config.toml
positions = "learned"
warmup_steps = 597
dataset = "wikipedia_en"
Each number is 128 + 32 x the weight over its row's rms, rounded and kept within 0 to 255. Layers, rows and columns count from 0. Numbers have three digits each. The size before them is the row's rms in percent of the matrix's.

# down: layer 4 MLP down (transposed), 1536x384, rms 0.0452, rows 66-125, columns 192-239
# up: layer 4 MLP up, 1536x384, rms 0.0546, rows 67-126, columns 192-239
down66 079:157099130120144153134156159093136153140148153111129094131135121083170105149163117127113123148115104097130125143152109155100130126135120103148143
up67 104:132190127185147145104140132154095160097154129138113127133152170091209119116120112147183125105116128156164116098176071131176153086178068120133134
down67 103:089133138125042113084135121080156130131116099170126120145174107107078134100128142129145125147120149149142167073148124189093129146081131102125077
up68 100:097153124133117116124148079144145140104149127095192108139135108181172060149165146048144088131098092101093098040104141152151146101124114135182114
down68 095:160205158135187071138110184095050088105080105167139120137172067146126147134125136152106081181134103129112206137146110143166069157180110145139146
up69 104:169097143222108134170142139087140100113114150131070166127100119134130198168094091168139183132179134179141096123137115175109129093070149090155148
down69 096:071117171164124139141120111128143063154120115156160137134177067162119135129178114140115087126153104098143139111101143114236129135111098133121128
up70 104:176166095081139194139147134146134096141106075115176147097135157139130108139155154140124194134116116134123139184083138133153119118140173106203123
down70 099:147117160152154107138132142136079079087121151140132170078111104148143164137160131115158058164156106146132069195078103125156185162062137098130130
up71 099:099111135128095149117113087109116145133122132107128161147070134124119073106136157158141144167153139048163139098174136110103192101127121110124103
down71 096:131174144136079099137076131146168132108127107083146153083096162112139110186150151154116053070108106144126116107113164159180176211178141123091140
up72 086:121122111112124208167126109158135109122186234099173122068124159161130149109142126090094149141117065166109063128135068077135121105113158108138132
down72 086:146153145158110059128142060106041146105173095059135160153167162183174189153124119177184099142137169122155156126125135188099127106175135106078161
up73 098:157132131101163100133156071133149135156141162098091150172163139117094119125172147145144085142089118096145112089153118086133170094128092101142178
down73 113:154209116108159136169132123186057169120179153181139139125136085124131102098100129170114192137137134130160116155149132189126089143147079135114146
up74 093:166144105147156128204152133175219190126113103131162141112132157136102145104121127131133091127083086149135062119107068106154139157105121018070099
down74 075:123137176150175131117158124159177188138113142161134131138079137136142168118154136183119099079132107128153059106176082139112172114098075072115091
up75 094:092115100154089155160113126089074144148122086086175121069060203157102140121144156153136183124133109110114193163153145160154106190202142135147158
down75 093:153084109114170134151139097117081081060135139165148086107133090167076132103111168113156129083199131123092107174088117116126112095126126129158099
up76 100:161144074094096101109110094163143144053148151120144140154074156067194121172092082112164079159125135163175110099123123146140115149120131098146053
down76 102:096125118132141162128115193080089182152090157129122096125174084164168133117182165151160106072133191128135098122187098104096115148149110084096159
up77 103:109166096114085142142198083069134126159105136139149163105145119105185087141128121162150117132093170165094100087190124123137158124103097071098150
down77 112:132107096154194151112101173097120089123094138141074125152119089138114107214114113131108090152118059109142102103047056131118107113130119126170117
up78 094:178172125115167191081149118127142153136135089085141106132113110159154167086157129117125099105090169128137166098121122074140155187126114119155154
down78 085:089114145136105141131120131159074058132144180151107131149093142225149084142134086115124114131139119121139145087135143093140122132129122156129178
up79 098:100131168121116090201137147116124102110131119101122145116127123087108088173148107111097129171135114074191196167132150171115111164146157144159165
down79 099:163157124102122120159138141116133164089114123113045146108113160116111162102132069153122108124129137156132156081172116148065159155122141104127146
up80 097:213176178136128141126167194130161117148143151078083135077116153089157085173126180127157102126101087115152129142154153085071120100139123180160134
down80 098:091116097119115127092129148102083107143150144081102099179111135180165184130088108138122103100048178161110138141111135070123119149148157110158130
up81 084:186157108147131137135188148084106127103086136105181195104148069056136157192136122117103149147105087147150085159160078137138065083104084090130109
down81 085:129157121102139120106139194176110130131085140132134188120122128118158154148115172169160175096159128143140137167115143098105158087089162127173141
up82 092:129112142133120086157128157118115173153118111128110164187075174107138088173131152128124155169146101083132112156111104161136172122187122117146114
down82 084:084106074122096162130137134158112073138142143061101116135191110136172136113132123082080124143160163083151133079155124092094125118145138099154112
up83 079:123154123093208148151096086098100170108112127129095177109122170129185131169104119155153057170077161117169209098141121132141120091157179157143133
down83 081:128158114125115138109172149180129142189132136176128152097158107116076181137105136153119162110127119162162141131160141130100079107153112152141133
up84 093:137180103132118106133156132145107112112109147193132181142159103078141093123061154137164168144121089139151071203133082172146117103094184094060095
down84 089:174135151138168068124192118132144189175098099095067134138061127148139176138159119073110105077139144090142148090077127119148182156173149156082124
up85 090:099119070118139113150118141116131145134086093158113098102111142143126111083158112132085156114099108156143091115110094044153147087062135154133229
down85 092:132115180114088142103139128140124131101129120158133145117134097070112129130174092158125163083130135197101184109101131170119156108140091133079107
up86 092:134128108106100130116152160091138123147139095134116135094171140142152088152134130080075163111094075169112097105170107086057130140151107131088160
down86 087:149128141093127136162106148131110115136137112065129138139125163164188084115130117109099136127152114153153089108119053111217113150107124126115143
up87 108:101117049167102203195189111121142114164160162082130144145085148108151135125180158104089144124135144179102110145167064094200133112157105107171134
down87 106:114139123147090082113127172080145147093103142117108115122132147160092140133083153126171139136106142139118089101087065106154142124127078164100086
up88 112:135109131116127139131182087137124123135127194102138162120140077108161089161047184129124137142105070117152114152128148127122162091104140135134073
down88 119:149164105141103192098166170182106071167123186154124163135083106220110116195108112122115154133184085152082124154126117135145143143115138118163191
up89 107:129133090129101128127184091095150130222098101147158105160111132137164123114118133157073107130153076096120133122149158111167159099075080081127172
down89 109:183082101144137133194096164118103152094072141099121139100141151088075124178095132102169133178083132146136113127117043174055115157178155173173145
up90 120:112159068153105144144154099133125136145147103097113151163127134129178112113143117125131129143087100169116140132150134117150130130072133119093161
down90 139:128159128139071110127156189120117145109119121135141106077091082144120145170124154134152093134121111137162142149152099152164121152100085162154108
up91 104:146145121099100174121134154151076191123119072135141105171154141117117062135146122116126090179108116105126126174187133167112104164137127090103099
down91 101:147087094101108134163090123135167088122125209106119146108120181127111084145136177065137118085082136133106114208131123162146170119132128184127139
up92 099:124079065176139133165159095117143124152116248142127119185130046135170090133165134110109186145145084073124099109104124114131181117082147078161142
down92 092:115097120126068169136178112216125104120096161145152134111130176160134132183059156111119094110167144171174135169081098127136159123092130099094156
up93 103:149154094182110134143126064155166120142119116103154176082082109082211105207100137167161098086103145091154126135137170155164093126099092132151164
down93 099:175208169096173091104088188101062175200167120163134110121142075133087164069169163142127104140122093137156129182134150161145087123145149151096174
up94 090:128118082071110146067106163152109137150124132141166109165132171129162146123123086117185139103173122101127126163090115102118145231218144117076120
down94 089:103109186161176134121158147133104171104069127161158095091113113176121100079065179169134121115119122172155112190165100108044133121135106126175127
up95 101:182161127147109091131156169122106107160070112110123133121097131136092079048122120154105095176078118095123084111141143127112164186177130075186169
down95 101:099150117113117095091090150112055081109105142117198138129147077141066159120090180078075140160138105057131143106120127154095109156133094125125146
up96 096:110109039171089141134110165131103085113168176128255134127085060161109167142177107122122083214130150134112145082137097167178111120108167138184150
down96 098:151165117109124178141105093115181151180116140106110137157160198112152119151082086133153124139123096174128156045144160135128094133144149071135120
up97 105:096136091138151183101123138124150169125158113116126142124140142100159125124135096117098108156119091110185117134122057095116079123083082180163127
down97 117:144087094119126056122105122146088154148116084111171137143095150110151173158164134168146102159116112154107060195164133105149099154102098100175132
up98 104:113138086126088131165140109094042096129141086097129137120053143125072120152156125133123117164164074090131106176140078167163142097120150131121133
down98 104:067130156152103132123101126138051094157200182124157115097181093138126093123115105173156138120101168124077128141070170062156133101109182117138125
up99 117:161077173094131158159137141089060079166124128120147130153111105179130063067107133138088157169162140128175177106130149160150154100099081121113163
down99 132:136168079119145126099155144174132102138157158101078130105124135161135123140154139106079133065114100203095074176121104114143082142117194076088161
up100 099:208081154134080115122186125139076129169145106092102121095144129143109136122168128134129157142085094132196118146161083098121155166033099119109096
down100 105:064115114121127051101153141140110055080168152152159113125141060145103103174170123167185158090168153080092125178106086112132062134076084148112168
up101 091:094222148116121078128160092137150185133128094123123122193136077144145150152147155124128181100138114097140134121151119127109180191092151145074079
down101 085:157091158099050120082123116121093103090121101126106166112165086123110104151100132164120157153176157110145127050118131118090055152090172101147164
up102 110:093097123143134113191155064097141187116126138124131114177043132166223193149121058187138084117156163144159084068093122165096184133119129085164147
down102 114:121086088070142092095124140188139142135118107092114115140157154149137144112111160133097098162149128138099147133077121104126108072098139084109128
up103 098:157182147141147189132193051155132112125111141114096142115145103059198100154077093151073147097103157152140163095150115155127108149174130055142120
down103 082:172102121101112127152145120179167066169126144145172111136115109147151153121160090131154150067143103129145120131094126093130165107142160137159129
up104 097:132161064104101077131141161011063135134152118114167149134133165127171169107144141142174112139098090167117118124133069142111158142086154161150092
down104 100:152139155133151119080070080109157158149076113157111121077147105170112088105083179176136097092112145133123086111100121155060093114218083140124098
up105 104:160105113147099121134134123114108178109124156145161131151090142133098080187099193129119108115120129150125122210152111158104132136155146093122108
down105 098:146139116134157143106142160094169119212111101132088134101105111148156152130141132125065075118189117149149139094139111103109074096128200169140090
up106 112:140170054170059183190141171129127172112134168070089144161131136106166117142117134104113083079119150176088099134186155100120140107080121105166140
down106 114:146084121111134131100121128131122091078101113112116152158064187155169084185131102133101144111155171121133125155074086135173115107182166111126154
up107 096:129111107181113158147129146119175126151107102133182128186145170070173123104157131180126187138142096123114115164100121136164079169182098100137165
down107 094:135133161138134126138116091161119115058145069099095138094079117153153078081127074142089088075137104180083150150152171140131137114057144153083100
up108 110:117124101143074124145171117069094103102168143122111112153123093108220140111177168087096065107091103134102114160192146124094117115096127116152167
down108 108:110107130143123123127185149185162128136119135151116127130089090164160147075105089183095184081106087089141134139140159119100209088094142164101100
up109 092:157141129172143090107137149135083141110119092104085167088096103102118097159108091112110094150164175133114101149143083172100128113080085130118141
down109 086:131158128070175130109086121165136149138216088107125123134113133132139106136149133162162193148151140090159155101103160151188149090125137125088087
up110 104:178187097120162166187169089147119157183123156101105116170119170073114113139121117201098147156135104124143127099116121085198121056140134163115084
down110 105:124138136133106136134088138162125140118121131124137126194093160097145157150172146120124140146133119072147138119122176070145168130078114137128109
up111 077:170160081160137117136147093141135093154145161087147123083137135113152104092103096127128150064136137116116108104135062121111088101160117135127150
down111 081:159123087077090108101079132113134171171126067152130190139098139203159155140139163099070164132201159166100090116130091130160111192110123130129135
up112 091:166154084099124182183141071075125163189102132124193147098104107066156084053155140102049223117146153147104117046116123160176127175077108143128160
down112 094:152153132138166134160142198137105147086109133121151133187104109149147117101089117152152145124139126172132143129138075128130135094121084069128155
up113 104:218099102154085130181145127106109157206115183111074109164099140091160116104153124155086103094132104151100126111166162102086205123138095100125141
down113 113:148137053192070094091148149152144114120129155124129141122082152107182088114181136144104142170111138150115164129146095128060132133131081107105098
up114 094:131101174162125157152183134168116112187119123102165091105147170145079121122108119121114125131130071072146167097145112119083151112130097100141128
down114 088:156100150100162183147122097153163075108147105154119103155118144156154130077110140120143088131089114134133114146147192095144096116152170168078088
up115 096:110092093142052095148173145111093121144137154052165136157090099165146071092164164136077097138122144096188138134158067104122162144056095090186190
down115 103:103158136127095093125110127184132104080171118121065139105103127026163133076112085126172186126083131128142127140103177157075129133156178208094135
up116 096:198093146133152101086106138149113146131111139135082129188110102108159115181090170173129111133102115123168110149141070145141147131180106152128170
down116 083:090096151104108170146075078154181075164169112159137134131080167109074159139138167124109080122188153071123063121100135108226109127066204153104108
up117 104:135192123136110180131147164089140105156113100157145151077158208113212149134129139147144166097103136196170136126149180102132123164182106122114094
down117 107:153177133159125117105147128153121130133134128134061136191157095058154135135160103127048158146114138076123130120145105147076090088119112117086154
up118 086:141103141169088159120095140132125109129151059124090147127125171101102107146128127206114125162094095204175179110145103146181121198186112122136144
down118 086:178170142157078130096019121160137177080171119134145140168153137156148144156117172075125099125161190083071083188091111128173126067087109158114184
up119 092:157097091166093149148134209127103107114196137108166133114090194148086089101081135117134160169120090204155143108088075143061115139130198125114115
down119 091:161158141131089126126147144173200163086077046114117133068146109117102087151166158133150145059115137119150168138124186148160135187118120093104067
up120 119:153107101109155120112153111170093193140128149120096139132133107146160104107196135136062130138130119125154105073108116145143096123113130095159148
down120 131:138158120042100094081077144109143167133135081101097112104122123142136106094155158107117141130146154146148103157137115158105140135150122116187189
up121 093:086191108105085089158133141131150175138123129111127123151155098102156099100127142135146112101123131108135167194156108095161179133082132104166154
down121 087:104118118148165173108133130119105096074126143185124110108144100081114084149159096141146113132129135096129144136086089124108154129152130160166138
up122 092:071117093105093094162144059138131118118117178098183137121083132141147159114120127194186130127115168101125137126130136098118141117103151110132144
down122 091:105053170112089081148133095125135105118109115165091111144141166111119145135121121164131104104143151157106111110105058084145103133143102121119109
up123 112:135176090146138181146157124101124152150124084123217156175128093084148096145142136113133089088186119126111121141091097147140088080094142101144143
down123 113:184115129133178161163090173138107085092161146097095127146070156127047113146083121080157080124124119120128179151097126135125165122198095129141151
up124 106:144158117130107162146125108159143136141123131107145132142083143108134092120152168193132075108147098147129135128132079140099115109061153123166163
down124 102:122146155062159140149097126203139105118113119119144132115080127147168107109117159093136138100075131094138139119076125122107206143198131093116110
up125 117:150092142143104109101136079086118151202116087098078101114186119132156096088067096140102113112191124108091146157162125150056132094114093081147123
down125 124:105191116105166147205144199152152139082107155141130140114064114093108141119160222092122164078141120125156142132110097150088155185100134141173144
up126 093:165203074155133164163110114110090148165162106115169112142111192056131076138109121178102140123132113134125117150108118139125111161090185123164137